config.yaml
n_layer: 10
d_model: 128
n_head: 2
n_kv_head: 2
head_dim: 64
d_mlp: 512
vocab_size: 2048
activation: "gelu"
norm: "layernorm"
norm_place: "pre"
norm_eps: 1e-06
positions: "learned"
qk_norm: false
attn_scale: 0.125
bias: "none"
tie_embeddings: true
parallel_block: false
init: "normal"
init_std_qkv: 0.0442
init_std_o: 0.00991
init_std_up: 0.0442
init_std_down: 0.00991
optimizer: "muon_variant"
lr: 0.0108
lr_mult_o: 4.0
beta1: 0.95
lr_head: 0.00567
grad_clip: 1.0
warmup_steps: 200
schedule: "wsd"
decay_fraction: 1.0
decay_shape: "linear"
final_lr_fraction: 0.0
batch_tokens: 16384
seq_len: 256
doc_mask: true
train_tokens: 101700000
steps: 6208
dataset: "wikipedia_en"
Each number is 128 + 24 x the weight over the matrix's rms, rounded and kept within 0 to 255. Layers, rows and columns count from 0. Numbers have three digits each.

# layer 6 MLP down (transposed), 512x128, rms 0.1, rows 247-353, columns 64-127
137112137111128097172119138149129129152154141098125148121116072166128146123166083138108128114113109121127160122117102126109127145158118112135140135104166122107131116110103115152118138119139137
117113117152132160139130092114149087096133147076134082130177111120138132158139123202146178128122091111096155144133114117133124144109119155075132122130121146109136155127142119100105107108131099
113122138156142117143081147113138144186129134150153147108144133115129129163122163160104150091168126150132140102120086151118124135151153122111133145103111148139138092126143142122108138127093161
102103142121151107161170132167125100096170149120156134134142093128128110090137125138147122152109120141111127125140111145135148114110126119121113156106127118078153132132117122142134167113126110
151134170140122130163137118093146185125109156090110122134099170092163130118170119127138125143144179133100130122123120125072165121137108150111148132140113133129121115115113110111154134124128127
103121132134124161115146116108133122129153117117115163123149166091158118118098084129145134146110151107130147129157149124135110139109112117168135113149119116126134114075152119142140163135158117
131195123094155138188130111120138149111125143132126106111114141101101152134115130094159126144137154125094112115128128160170102113136151114110109163119070140120121144118157149144098138129123148
136128153149115137137119138123120103115152153128159127153140119128130102106133100096106152107120073123114108117104096182095095123146160157119090132116129131113093159134158136114135096166135165
123145163106162070158117106167131123162129125107108144143136171110122134149143148116181120122100169108128093129115132150180116116093155151153081123117100168152192128115173136150137116127069139
129109090150136108115127125172139135154129131106100105119142141140108110123112103121158127101112109133149132112076122086146155107131117115134132105128164087115114154170094131176147116153137118
146127150129153083078118114153143154146141137112093157094105105081103120134104150128108128176146120127154125121134169109130141131125139112119112138184124141106099120140140125156105131157155148
149133151105131087113119114165137134134136147108154123120103121120119134138145136140127118160124103133096123164123104161133129114137173121118117109174151145138133135145118152132107147114089092
137095154155151170120179179102126138174120150128125042184107141072116086145140133111165172127105159130119146119099185123159113163088125124109114153133121118127070143114129142134105130140153105
113127126099184084136166158105167103165106111156146098143122139111133142100114136149170149106111157139137109095103100176104175054123127133124153140105145125138144143123119122074098107156130148
145135118087143122131167137116112122110106112110113138130129215109110160161136104135120130183160165115105071192128151120125125134146132116115134158132142102156128105103070133153095132184124122
088113165113132141114093129118124164163131145141143132108134139131131102091119144115126151170108149105101172090165124147112142117105117163162165083169112121135139114116112136138116100110095136
122096115109127160107160135150134106111123151105127124112163130137119143162137120136156094096096135139130148121159125129120123112183146135110148139106083134171140139113117121142102143189124117
089109123142105148116073148137146091124113126140141095151098121142165126132139085132200119135127156122125113117103132136109090139129117131130113113166139147116149077136118099109090151130149135
108155158152122153083122123133145141129147106146147129105112114158196119166144098122163081114133089140121168064160119146109109133157173108198125127158093135167161179084154145121137098172131124
130130126073127146157157100165144114156159056159094073137116114116173157117079114146121081112094162141141171137110114143116130159147122166185187126171122109157123089114087134121086175157169094
122176144122111086132098140125143083085126090150159118170125179155146106090140130123096128091129122109097123071160118170135158063102141115109124119124107138120142120129156132098140129120103140
136128169112115154134135104160129129115155130131120081131115120098169084149127109134123169115123152127114077101127119165160147133099135118174073068133106176135156145110123127088139089102137137
097099090105146142133098101116143121119157107110113134094103132094172122124126124111148096202116134173116088098166160152147131121102102127141135148128157120097171136110089117139114114098105077
179145138119118160125158133108159150128088108084128145098088109163103132154122114146136157124113141152136115119131113120078116117138099128132155090135126104112076155097143121113132136102119153
129133097136125144107104128156164113109154136108110109117196114129072131098113116130105107165090165125143167171149145147114140112120144154105119149151159144137130098167173125131121168131106187
126158128133160133098115098157157145119160125144141111089181100174122135119132112141134138127164075142119142140119100168154136126149134129124091121145158149139137139154085142132133119124118138
110142151096125140107124120115140144141141157120146165131108146102113090123151111109109118109171164126118118071121149171114147144111097151126115165093152164148115145104133140173115134140168152
096150139099139167105126098137106137090131136113112102109173109116117159157173117123149135103135118150155120115096110134162145148120132104145131130160107185096182050147116126148103117120106100
106148097093098113144129154133121108145140110139128105162139097094145167167133144125106138165085109149139159090133157130104091143145143131110111144106120145099147124126139146144100131141146121
109120130148103133138128136121074124152130109153155107085138123071113142102153121131126150090116164145133129139089133164115125130112121151118127145115129146148178106095142120163151131113115152
143142162121110132143132132202120105120100105095097101133160146151109168107100110138144102143144133153109159112162108121140171172140150125148111161138081149140112109103153117150127145091150113
094126112097101143072138153119119141097113093097113111174143123128137117124140159090147144111130118120126140144120153140151141155126128179126142117173182134152146147128121119158142149154098135
129138169145160143123096156119112122145043149140118121119078157102171151109146119127128193125121128110148132113132160123124109170136182152123121096104109109111114145133159109106119097166091131
141118106101130136156125108116108136139114141103135111131148145131144116101181137115096127113168087155113129128129132160164123137153145169126156128148105105173158146095129123107128112127178140
173131142146151087113109146163137136099081152159139112169116110160133149146115149118104079082133141103126089157154117111134138095157131125079151107131152141143143133159146163151114167129138090
133122132148112112127066128119175174119087135141141109092170119107127141111193097113141131116130146139180100132119130109119138078112143100139098135165134113138115096166146131122115159131134096
153139178123143116109136158150089084110145138156180102148146165120132115090139143157137103129151118170151127087140132131158092081136157150158092122137101110131155111129119107158123115147151114
170114151167153132134118142104091159108147120099113131119147150163108111178141101113084121095097085127107152109080155096129148155079130118158145116103082181174128109171093108167118094129106111
121153144135091130163131161097092155125134168121150122142083135095156084137158144077078105131119106092146096100086122094155164141139145161105163124112161175132122182164171193176168140148104166
122121156121111136129104130127139140137105148156154127121109122094154101074166075152173123142176101130123130113150119107110138114147129119118126102147122139137126148135133101123116105132127101
123137127174111111145157148105134152143149138128091131149128098156079097129151177137084092145146105094118120109134155142115089129156154116160112113115150189129173103091143138145128136144156172
157109155122149091141110136104095114140071120093123129107127084131142111135110129118120103154154183071145093120144148152144136102130115101103089109161122115143154135112124152114136145108113120
121104127110144137144106134152125163122136125132120117117134185121126126091102134129135110163153103104113139128161163176152151091150118113124100124150117124111135109121128089108108131168167108
135097174077128134178158130156150128129104123101098131121077109103173094139122086177116153163173153133155127084112168122119120121154149102165120127132162117132104168135107133124120181155138152
147118133127146111110129151139173147123091120125115071107154103123144136116100133084121169135115136123130152138127157139169117146108098152141120113103137116102121125158120106104137139132115159
141088112140114084123120131096131130176141101101114116118161099171082087170122146132133139147132174119129177134135100108164087092146082169115116145117160107138077141146134161078093119132132075
087165127123179181120125092127112150110123140142087105109163120084186133127164158105075123128088118127118135099122119141160176081117091090154155093190149123111087102118122148129181130135128117
146118126118146146154153114177099097078098084120167099184122112129105128122107134150107116125128156151154091150129116146137140153086165121126098149150127118154136151104118166122122175108114111
162142152137169121121141148106093151157120163146140145117079143102164093132155136100087197152112088088140099135121106096071145104141109108139109193134150068104143124130079123141122153145137134
133137124136109137146091138119129138166144105116114096128137150153108125120130146139156149106110119112066093112160099124143114156126110125106150135115118101120137153156113124101108112124100174
125149167158150160122122153117111148131139098139133162154131147180147114091099119134101134151131127098114116101115156142149156143091129107090132123132133146152122124130112098107126134109153110
132148109155100114112121158115079128135102174110118092151129134158125111157120110124135158145149101160095125109081110123109130073112105127154079122148126151102161161125127146079181114160152167
111116125119140129083142143143121142129116081134129123166145189106116100134141094095100120108141130134147139162138108172121129120133124122129123148143136074132119160155098186141123147130120100
119136080133155109114159143120129108151144151140121135096116116146155151141140121108145141142144100125115097121115098088130167131110126157140103129108140129073133151160135144107106111091124148
110107098136141146122072115119161142113116135119130093141122117088123165099157095086115153105152141136162148105098159127103129152116125149195155125157138170126142133151142144131142126134104100
138145119124136134102143156131152115159136120124180123144120112138145128133129102133131105145141157103131145121146119042137111133143128093128083114122140114137142150129119109154112150112119135
149134148106138092140170120162139135129104139171140121134130120150161112117166103118158144132097117130091124106116114161117121142105095136148109112117108155107146136093137132139119073145160138
147093150133129095140114106125078125134128172102161119119117131138142103071165125153122119115116125126125146106099105142150121149122095160137122119126120101188149123169060125143116176174110110
101099150093160074165102119092149133095131132126133116133129149137146127118153104104133157085116109075164125096155137120142132112141140148170116131156137121113119194112121109132152134093121121
151121140118161108144166090165131098147107173128094152101089110112118138069155058127113125146124162108102087101164150127109141151128120117135109122123090118132131130191107111115111115173127086
119136142152144149127164123146116099120154152129106147128144117072153093135071160147128089084122189141101114136091146126123137135097079133156142140104139125160094122085155133145138127164120127
066117126130128156119102115144126097117105132103107135130124127119129119140114153117091102108123102127094127098153140149113147105117124152120129127125145142136151134128151141143142121091143158
131138080116118114111128147154116125137141131156087090111163137127119138095145127165141130102131126151142169134116147190134112140105108131115178116100125140147130167137111109156156082093142152
146104136172102130170117064122138120129163118093114135173098138117107170109116121124125130104153110113139125128118128168150122141135123173142175146207118099124122113111126097094143138142116151
167171098149108143146157143117140151129132134101131132111086107098147149133124121119124113184139141101137134097103163128143136142168142093101123131108120093153157062124104148139075135108109097
119165120142152108124100133144168131137150201164082173154129101158096161137124083111144097111140135111095121145121144084147109102140109100099054152090126122134131134132102136099148165159142092
136121100127166121151124126073119103105153147155111128126120112123160152123132113105142122123099160136116120136120159093122158141094115119174113125150094090139129126120151164118140141081137130
127141121110116097090115130092084141141145126171126135172141102144117142166138137121118097157106115098126094155120140148135122152139101132136124182148166143128161115142160105115118127112150175
163129107137108118090154141081136109128167138075117088121120119145082148134148138157110155141149158150121091166129138129101110116135140113132128147113154142166116128103128166076141158099123163
124172113118127191126118181157137155129135107161127147108108122131129116101081121124158110135168134117153137093121175135076126124129140140113093170133114175142166105093126087131211139124120137
138148139121101160105139143111144119147113125142106132126119179173112128155133157124129146152126194115111176122179132116119123102072106099109132135109132142133142084127105112072089095099119156
157100142113131146136120147138105102155129134164132133104097174149163109125132085166154151152107129085136145131116158136147134167139132079140139104149121129102203124114139148111124129115157104
141163133110153119125095117157089162126099068106111124150130139136129153126099116156202169094106077119121151179144138145124150113112140198124125139182080159144159088136107091073105128152112136
122163092141120135118156167141105141120125090153100123148106125097090058129139133187133080171118122108177120149147143139147185121145124139160104111143111093080125115113128107143108141130162155
125164099153150098069119130152167121126106070116121140180123113138118132108117102134165142127113125085153138171102102132109164144094109118123148138149135076095159138115152113138099104152185168
152142096171157117135092119105133107157106130152131099130102131109147132085102109124155135116124109154107149150108110133109124163154130100080189149109120116140117141160144143090113126122112149
160147141147138142114101123173149144135126127127134054093132114113133138126147123141135109150129158129144101159134121154125133077127123125172138112165136116118154110124115122066141128143096160
171137135139138132104101151126146146140111130157143139100107108137106138093091128111147136096136132140122097132165136144126122119127165108127122122146161157116127098124171115131093153124168138
178110107133155141152125129108151121108144108088151121134143150150089157092130122132154124146113120110139130133176112101125137111081140144158129146135102126125133152126178137096158111099151125
109150113121168111113152148112147118147108161094134083118110165116103127116139110124137143127142178153134104119111097145133174142114120116137102125144154159154143093149163070096116115140128125
090130142117112085106151190116175115172158117132130162158119179080155118086159069150136148142077042163127160129082129154118139106152150137099148066158151142134174165126189056200130098091101133
104131139141156150093115147129160145078126143115111124139156141132127132177101148149137153157155140104081119132125110176087134125160107148109104161114114146131132159131053125131105124154118178
094116104111134125130117145135157125084155134162108126119088118173122123144133142195133089127135126137090135098097144179107122125130121153154153119128145116126135187144113152103109085120151141
168141112157114129150142100134167134106140132136138116125166151125115118124126159145115131137144154165139140125103089147098124121133087147117153166155101124134110098106119102131179112113133137
141146155107117116077089133144139137171125132107095064127104134113105082148120121161152133097107139143137136154199127138162129143102113140149122133135121166082125130117153135153134092162152118
126137120161109119119127129147136111096150143144129131093121112143135146088150104134124107129110106153122125128149104124121163102116154124106086131147149143105114108123127121120116161110108107
146136135118121150136123117084098136056125103112153152149119132146144106120113122115119167165124117133131139110118149159117130154119106126155160095167125114110140135147157103120101108120144152
104150108115120146074125115100124177138137110174138126138121153124109137120103107104131083117145073145096119142133170128116143148191110136113151149120193119147187126135089123142156157123072143
104134142173119131139123102120122159122103105086132173134133126162162101166190108059133155180130142114149118132149130107086123085138129109136134116134147088132146144168121154104101140115095110
099131134139133108131126148139113131134133163087142137105145138132137130122157080128134152174145142121148139130112152130131128126124137114128115127134174136113129137160128147143110103133111102
132134118098118169104142137131127162123126151101135088152129121125147144160122124111168112138123119118121119111113176112128089144151140143047155155127129099120127125101110158153155125109125142
138105126127159120134096118172132118119174115116161130067119132142139145121124099155100140086160174140104156127143138171118113123096157160147095116104143130127132128156186108137126095143146121
091154112147135156130087144151183106164123142132088146113117163139154117150153101119191138122123137157142122166108119111121117156125088109068085156108099080195076132184167073139138110129163132
142135129150109112081153122154138141155097127123126148137124089111154144132144163107128104113149112122133113124147132078155131129139131177159084150128121134102145134114111128108130163117051114
149084103135143178136110133159122125093163128120127118124100125173145109131108122088092106130169151074133113126127125090081102172162153101124147145135160105106093120129108156146110107147128118
127125155139155106118119123138102152157096113128124129134167142117167091127165122124142120137141147109135123136126122157085132140130136117108083092136145113122108134115154172123111131097130084
127114145131132137201148148143118150127118171121103139141098149099098130113106104098142128184127150107128142134113142119122131115142160100079153160137160135101107156102142145150155103114108147
138155118086139116135149128167125125128129129171147139133144120123087122169128157112117133118098111151141128104063122152150138156095099121145121133099088149130125111129115158177095130120114108
155174143135172162117074133128093119126100111113090111101128164131138124104099110095134117133128105092105168093116136127112181146150128137126158152155149129134138117117152138124106139154139158
125090129101155138125122107165114094180142146112135167065139151165114100110125111111146108152132127120133119117129087173139131132094092124095160151145139120112088150097136159112142125098081113
093117097166091135108121153122154110153141134167123164110132125127146140117073082130125133174155110136100119136123143147128148128107129111089143082157101119129157155124112154159133066188130110
117108102115081122130135113155143090146137147117132143157121132099089121188105160062100120115161139146140087095156093141122145125128146098132110144103144157141111132150168092172121096103128131
143110133100124064175132137079106104137180142128094188128094086114159116104129152104110114143121128133127141123125073115130130084146144074154125130133148108104117138138144097140139153115143088
140166133157150112126112153179115117123134113142166114093109133151116115108107122155132125129117133088131111159152150150154145113112152112127117116124125113142127156115100131117104106140094144
108124161152161114159140128167142139116127154131109101122100143167054170091123079091098128074092122117162166102129102138165112134146127123116157113136100146158110147143116094127164119179151125
107137129094164118145122113133108134170120114105130115146150116162132083099129064169105136131126126133103098134118131158127138113132100172111144150134142102123161153132148100111157113115149196
156098132116139127082120089117102119134111148127102081135120113120090150146085146170153122146122151166093137136166102110130125132154107117152154176162102146110150106185146116108171093135096139
# layer 6 MLP up, 512x128, rms 0.186, rows 248-354, columns 64-127
108115096176144114096113124160141157151140085103100118089088098137137163131143094085090111159112143149157149137138142090101145132146140115151102126127167109113116145156137141164161136134139151
118151082130152114146087133152142105101105145123140132119123143123150158145063092143130146091108132108108136146192121112113093120089100128118114177160123083103136159139111100115146128100159131
166114147143098154165137102072154164094129152174075130150147167139148148138163111132118142132115097126094133140135128183107101117132106134160131100123132076169105134111148132141156137127163135
129124089151134162099121168191128154090129139125148151122116143122095128122142092130130154150113074121102128099145135145173112097144130148109077142148135148106088063116123163106133112123152108
171150115146095128156160166135137135146128097061116072136169128158099166151165085133170153162138132154120157089150116145148099136162136134102090110127095140119106166110137106133149137124099139
148121088168113126156140159121120179120117128141142138147115129124133142125132113134112097102127164160111136131094145123136102119075125116112084135143095121106155160128142111094099104204147133
127159152130144133132157113119180096131099104132101083151152148096158140115118172112119115147154118155140139139171098156121086175099113158141130123124122132104127084175119117101115120138086112
140113096086147089094173160123118123108155107078206156123127132115109141100125167103119088135161175128131130132172127126124116143143139084149108159148149113109120162155092142108124187147092138
149128142135103154134121103080132165089106115116164129142096130138125104124141115137115160111113132116135089169130122088125130166147141117124148170153127148117151129127129105135129145078163140
152130098129152087110122136111140108122070118112109134102104115117147142081120111105118170111121101127140108122138137086140127156153089133113126098179108119058098181168128138124117099114139093
129112086142124129126108145146152143137105190139131080166124115089125134078168129074136122095101125162136120110122131122153124104098086117128128141127141088171122110128109163149142166130131101
131138133145144120146119149117159118135146138128138149131094140129145106166142127113139176122126101088149095112131140136129173136097102140101138158133142122086138114114110170141143143128159124
130091089103144162140147157171105175149161092122160097120187121114175109122139119154140116134092141095155112115137171087119144161081130111141128158174152149126138093115120122098173165101113142
127097117139136153116136134079114094120123129103135142113094143142172121134156135125128144119087101113127096150109107136075157144145172115152159113168147103104123114182082155109156160111130126
133140138153185133132132113085164129100142143155118122147116144147146130141154114147086138118093165145155093049092139136126096123119121137159118166108137145076093129106130137093153111110139143
156097128103151110141161137154155118132167097170138149097137136109161169077173122108136138110134127108127132098100124118125106119107110130154143109165152063096146121109132131102157133135129149
155170161150124130100134110151090138138109093082167127142130136148137111104167128153150162138125142128072109140059188131091163155143134113121139195140181126109122117137118128138105146118081103
142138076087134157098058136139117097134121108145128126135164159095169133155105118090140161114131109103102108154107130096157124128153148131117107166098166111138112129157138091170147177073140151
123119093200128127166162145114095081139123107097106160068141134097128141096122089138135144141136128142125096087128144131155111134162128102093140120097176132139149145163120159147096145173091102
112111086146079138129129136120112147140068113125093121130099166169098144138146093099098133149129135138072121120107148128172118126131154116157153113113149099157129105161132144139091166124126164
126126138107116071141140158171077077127148075124121142093126088093191114122152112127099123118122128138099138107119089093145118111186138165130122158147141152110129123157142145159135138108140115
140116110133159151106150164113155135145094133151173144139118121142125094171137167126121137094163108086130148155153090118066074157081101073145127149157144113139131136153136139106133108146153098
148125115106082118095102139108133103074165158124166122149132160095125125137135094138142158143142145126097168152115092134101123135093109128158099144105146145127154119151186141110083113156126120
140140152170098116161061158104135080142148132112111155108105105155176131094142155101112127125098161180134079139144130153100070134122127133125117113115106153082163097134155082117137112109130152
138115137152121137108146139130120112131115143144172119149110129132101147115112107133161126077175129115078122121101163145114116150135096092162103157135136135138139144140160115167123171119104162
138135095161116125155158129090102133154123110168190121123136133133064154165171126153141138106117133085139125099124133150114108110109137200129089103096152121106134126138151137122091172145101145
140134128135091143115096127122140110173114154131155121161118133100152094132122102122161181137139110143095098125116101178102134161103086067131165082097132132123092094113143114155154075146120096
123102115098127143189174130186132129136149115178131137126121110082109142133116137158111135146095134147128168144130139136150128122123139096209112113157111116098124152108143119158122138134137148
132167147125093132135101129190161116134112119094098114138119152132152139128172104161170107119131088097133130146116126112120167147113107101145108101152149130131113113136122143115124137126145096
147131120139087131146086102148132152129121115130110164123127153136113089143115141128099178143080167138122156127121190131122129071106082113129142135109129191157136136112112135121117130099165091
122151121138162106161100119159127094117125116146134107104146137167089149106158156185141137140140142132129131094135062143113136107077129100151125155133124142120146148130136108117136153108121120
140119117144162104102129132119175125137118103108135118120139107148084057100095140144155127157152118115161130128141130142111126103111100110177119127149151104123134157123096123137105164094125134
126118118111121094112109150154109165105178134146152133099140065128172159098091116140130105159133125107113089112146142073121128120158120119150122099123114109129119143118155127113132155157072160
124112116147147141126153126147142143103118096147159098158135105129155134164144088138091106124093117161131108110143129122119093099114094143094121152122142128142091148145140124125146145129140082
139180151117111108116092113100119121093134137155112159161170186113137142124136104133096123100131137128130085131121134057152162119079135126145151123164141139094150096125135103134177142072109110
123101121156129136169117167121126105139120163103138144140134146151149117136106104109096112118132106139121100163080198118106075139150139138107120134103147111124121154127109116127122159122100165
104132164132103134158113110146139126155086119077133127093145163133063183147105168138148130108101114142122120151119116123119105139107112158166087159151135159086143131138126120102101132128154128
158130153140126102177106146143147119155144078127109080096118143155197152158129068132169113148104128127109104136166141179130150110123137148117164125072136108086086122129150133084128121167108089
137119120139143177183114142087119134156107124130171104123115148128143179115105137109104119125136146124142127143123151113110124153133098111133142089135133143103127111116118100135149128122124124
151127124170123118095110104104159169167091154084139148100145148155122128159149107116127123115088095147083108113132143155156144157106151094159105131133113094105099105115175120121132122128170120
129126098090074156134116137147117166112124114147123103129166127114143083163131134166137163132099112122143141115129124078099130127115134154151176175176140171097087090112197156110146125122133132
143130142107133147154101127133131141153168149130156122151104121117137120138131115106103102140120124118117091119091133114136185113149127148125146133133138110098101114092132082143137088140169107
095120112129125175123120104112156144134084118122157139165160066145052068095148139124122122129125131126097123130121126146157162104143135096135129162100160147127108114126136105182129127109151116
139161127098136140155121153130154123116101095126126125139098126082169169130119138148144097135111098132129123131126123130113139131156128116122116115094158126161117100161107121164145112133109142
140122101114118093075118147076162153151154149096129136166124126151135157135120105180119143179130084148105152112167172091162158116108109128148092154181127122142154136158147073143152122144130150
097124068124138141119109095121114098091132179140189112153096134120114139112133099139118117085118141162138119152148126145101109116111163128119135124190114095151110116098150108136126124167169122
137094140103112148133082126106162180108169100109097109165133121136134149185113124122132135143132065124091174072131150130156115105087125152143124094125122141157100154113100085102145106145076079
142118131152121114153137138101075111141098175124135146166156167103135125167119104114137129119137131136131135125165126129088115140104127064142121107110166120104120140110113086113169097149147138
119092130152156140148156104113131130132162164105162100168138121124135111157137103137118119136127142149083156087134120142111135142152100084119145126164104120156133097134101105094127114099151110
111104084145095100107118140128105100162101181134136105133135128097155146133132103153117133131131129146104143160144161105113152115093169174148123136139126113084130152158136121156130090119101114
146144124120086107147151143125110149171139177125150104166153136115111129149130083157087114112109130129101103152105078072094157142156165143147136163124145190111088117143135138123112123152091146
154099083098105083154119124134143098130144173125109146097133122116118133148115135127119161148135122129122115130078122090148133123140104119114114142140111140138135105143168101108125146123123138
128127162160094134165142134199098094145113137119155160184146101113139156125127111102090134137164121105114128120115142130124112150123132156116157141106092120158111129131141154145162144121116162
123126145156119147131117106171161116096155158136142107167128140111126096102132095179122179141123110143113102129133134102146093132149157129127167142091131125121102131120136125115124097116132131
108106133129151140130135090123151099132108113084143126095132113144108130145139120132094154152133125143115135121149128151156167105112139162112147139124113066108086151130114102081137111131137133
120104130125117106140111158145113133135148105103144096143108125131107129126140175078112125126123130119124147115151117135133131146134148086118148150108148131125084136156131153133135120084180142
140109152094128137145125160132136106142169146116111124150147155139109115115145091133111132116132108111153091160173132147118131112137158073099121168107133130120130139120170098112106109089176098
133160110156139118093171144115124145142101106127105184145104101117098153115122113114167130126110137142147106085159154095118171116119167113138112119131144153111134110094110097126131156114163105
127153159119106119174102124180100190132140095127141092137092113128101131110117142148089179148166137130115078104108137132092127098119096116112132135125145125108109141162072088116154118122151082
133107119167162107105170105137153104076141076138099184088093127130165135117127126118119156140135145114158110080147116107118130104120087135125113151135137111111141103152135136147126118152146126
130109117140112095149133124125109109178164122153136132108152162103100201129091156110167179149110116122112117136089125120124062150142133138181153139111129114129106165125124117135175160092110136
126133126132138106165116199103101147118135129132124180120123134138157114110143087098121109131165119132129112133118114176093110113132135149089098133166143126118124106139154119148079120138100109
152140127092152127135116144102128176106122121132143115151120130104122160077189142170146135141109133103059135100085141131148138118129105108127109133083141161121113123108141108162160138133133107
091106141145133124165118157097108124132138147130133123124158083138109168154148126158101126131142128117135129102135069155104131085106167160159107112115162130118130189129119125157120189115090103
136128113126131137119126118153125117165113092135115163162143177135095103124177115132148120115093113132109153119186085100155127125106177107141115175110098139055102126182121158159124138145100141
109106129154107126127106137154124143115122107125161149135127115153133118123151131094158089128119093131137125121099155132107125144148117119132077105115130130168099146169133100106098114106137122
163142116145131182099134100126168114168110123101141083127159121145154142102084106150134173132117092165111113117150122111138138097096105131105122134154130066115109105127081135120130144100144078
160108109104103102107132121129150124129092161122130119139101151173122161129139150123123127099106092142149140154126154101152116090133203139169124124153122182127107097159112137111094140123104168
123157097143135168115116158127100156109186128116105131110156139150128098123144144119144185122115175168131178078168132113154095124116111134122146130089167135109127128140136114084110130105137166
114100106119107111152108143119099179099137123134094063111153146093155114146146113156104132153160127197098074137142139116145133115117113074148128155133119125149130134122115114138145163144129150
142189124103157116147144111103166145084113139102157115122151097143142168080150175106109157119126148128129115094131119096135121107117128129123163114121110140149149170136134139118147158172082091
112173101146105137115104120136129149140096121154113126141130159080153126106134120142140116123082116140128067112116125136113134115105090122096113177101138150157124114113121117102117164110136090
103132146108117163178168146138139091157177127137158086141135125166138129109122122145095129107123171099125101126120113141129154097106119175099123139101126135126177152133139118109078131065103133
123137110131137158137100118154195115131107101105115116116126138102154102143160107125136145129125134091132150168130127146126075144115133123133127157089121106123110164140094118128119179123119093
115121115109089109151141116144127162097136130134103140068140164154100115130189132141159148147104134118127175106114140105104127116094177144110136115127146129115113136100142113124144135111141109
155091148123117121131110113101190156116126124138150114103116125143157158158152115140127103143106107132100156125121153106132138147137083110118134125118133129101119103098150139146159164111178123
126092129133062122097108116118139074120169146135117111116173106155147144129121120069120108134125110119136122128148145086138156123134149124117102148145121150131162132133122114117142116095116098
110099123109101151122117156140160068174109122088133115118119130154140097108157136140102141126085121114091144120167155106106148151147137132105130112136157107130086166129157126165130107110136117
106129163132149139122161102141152118155082103152147142156070104075097153138141137086167137139143108129152159123101147081135160131124153164115115163118153192135098100148156119089135134122084063
142124140143123104126066112136122168123103114134102130159117099148119121115131115124136132108119138133098129140097119112151162112085146074177147156099173136113104120151151062100148091175128154
147146132143140155139129134105103162136140092130173155106098128090087076147110117119126169119097071097110107141142165181148089124085132146174111125144111146134108145143149101127169142126105071
136108119111086126158136132156130115146138115168140144119143134129091153125113128123168147114097135151140107127113105137112114099141132124130148134155133122094137145134141105102129117138131113
141100110121119131120172144112173141143149103130093146123134159130114129104135093111133148121106121141150109130146146132124151152121095129136127129096129139130121108113114143092141160123161153
143124130161121132118113195136134121108112090134168115092126161091138125128124112176134114136096094107132126110096149114166132119133160116114130095140144121096092133139134149153156117094076150
154133135115153140164137130104142167145143117125150144113132125110089118171160147164124136138120162191143147153124116139124114125161096115135114154078113141117141128116133120095109127140104076
149134135161109106113082057185178107111135122138172163110118142098089179125100119138141104110102157106142123165122157127107113081125153160163139123165147143117103112146080131090128145123164153
143158109153125107126160094131140095130124128127144170130136092105080119108092098131117129125127134123115142137089134158114138129145125122145126122128134141101158091178192143091113156141140128
105109086141173146107128141124106130093184139104136145096131151083121106104148111103115132116121121142139152146167100129199103076130144158081102143144136151124107066150135128153128132114096114
126128097125151116166137065137127119149068112148161151147119145108131132088135167144131104113141111147129151149162106125151108170095144109175123142122107109135116128111119083123137109140117085
102158135087123146134122106106132090137154122132147157127126152155095169109154132119098117130108133188143153166180156149113111115111147137138068129163099135137107078169106115115084138091135126
158093141162142127110105140172121134115145169112152170125135135102132128122119149131088127129130192176141095105122127089101135130150098096118096147107134171146120141115150143134127148150168122
095102159154127098183066143165109146126144124137101116121123175125160147118102161113132108131120182074121132101131108149108125136082150135070089166135104119117124108148083110121123118122108092
124078120095131127129122163125124131141160106166112115100174104122130098087132132129112157143081091122106133128128161125120151137129119104114155147124138194145131124115157140090147100120095111
145158100085150135153122109135141125149156162117128069105119168132141177095148143127107168152118131116107134172129138104128134108169203143143146164094134119140130095116163095133106139134115137
128156116130104182104113097114133162109109149123099124116153109140171156081102144138084125128113120168052129130135129168119123132104142099106134117107138131125099115127133128116159141143124134
117171126168087104077123115145134132139118149111154130131144139123100128110123089123151155136126134110132121120170096125166135097123103151138097127138141138090115080125139106105070174136102123
113117138125129181120128150151158098112134155160147098103151155112106168096143131127145138146116103147124170120115146123144089128082149151125119091129142153117152127133108097100108116160159109
121101090140115166128125148123079145173138106040112109139127177079115106146152138135106138177122113158110147102117169108103096141115101185145114119150140137103107099113211106124137116054114106
083176121160126169079158135139100126112168130115153130153151113113124151118116121116144159115106088091139117120114124141122154130154115082106121158193124129163089104146150090162156162100152138
136124128111116076141192085113107119109086157125142168133141145141138119111130126162135171112139132140138105141131081112174091163095065102160139121082105159105133157128155123093119124170147146
100104152110178126123112100152155115124104142131120157133120109114093137105145110106151085131148115174133111114156097125134177116099126112097128127110115124067112160129133097144093109110137115
109142120147109137081142110117113123091129123166156128147126122112142147092163142134177144106125146146147121144175118130148110130101119146143130127167145096160093104134135116123118100111131122
126094124118119180099126114109152112151123127133115134161141138099169158139150123133146172127170118117162146141155103124153119133109155112138132115148120147128140106151120092137131134105145101
116155141141136149155127151084165163171122140126136094138154146115107133106072121097173132161140103148104136090147129099109090161133123089114124128109144112146088149126158145131127142140117172
125111073099113091126108123132159157121153091164122140132132151138156156134132162089163146151115098114142140144083122135136070098152137117137135134154117111129113107148158089087142129129155079
101147077123138133112111119117142089151153153136149141126131149130164151131150111139148103170143138172145140130143116121081162116065118134083140145155121112153105161118162180093170105153145139
102091105111117121152150135114127109126154146168118133107136116123153145135098100101149130140090165089133122144195139136099115107131134127104127152138174101154126137120136162124152117102099129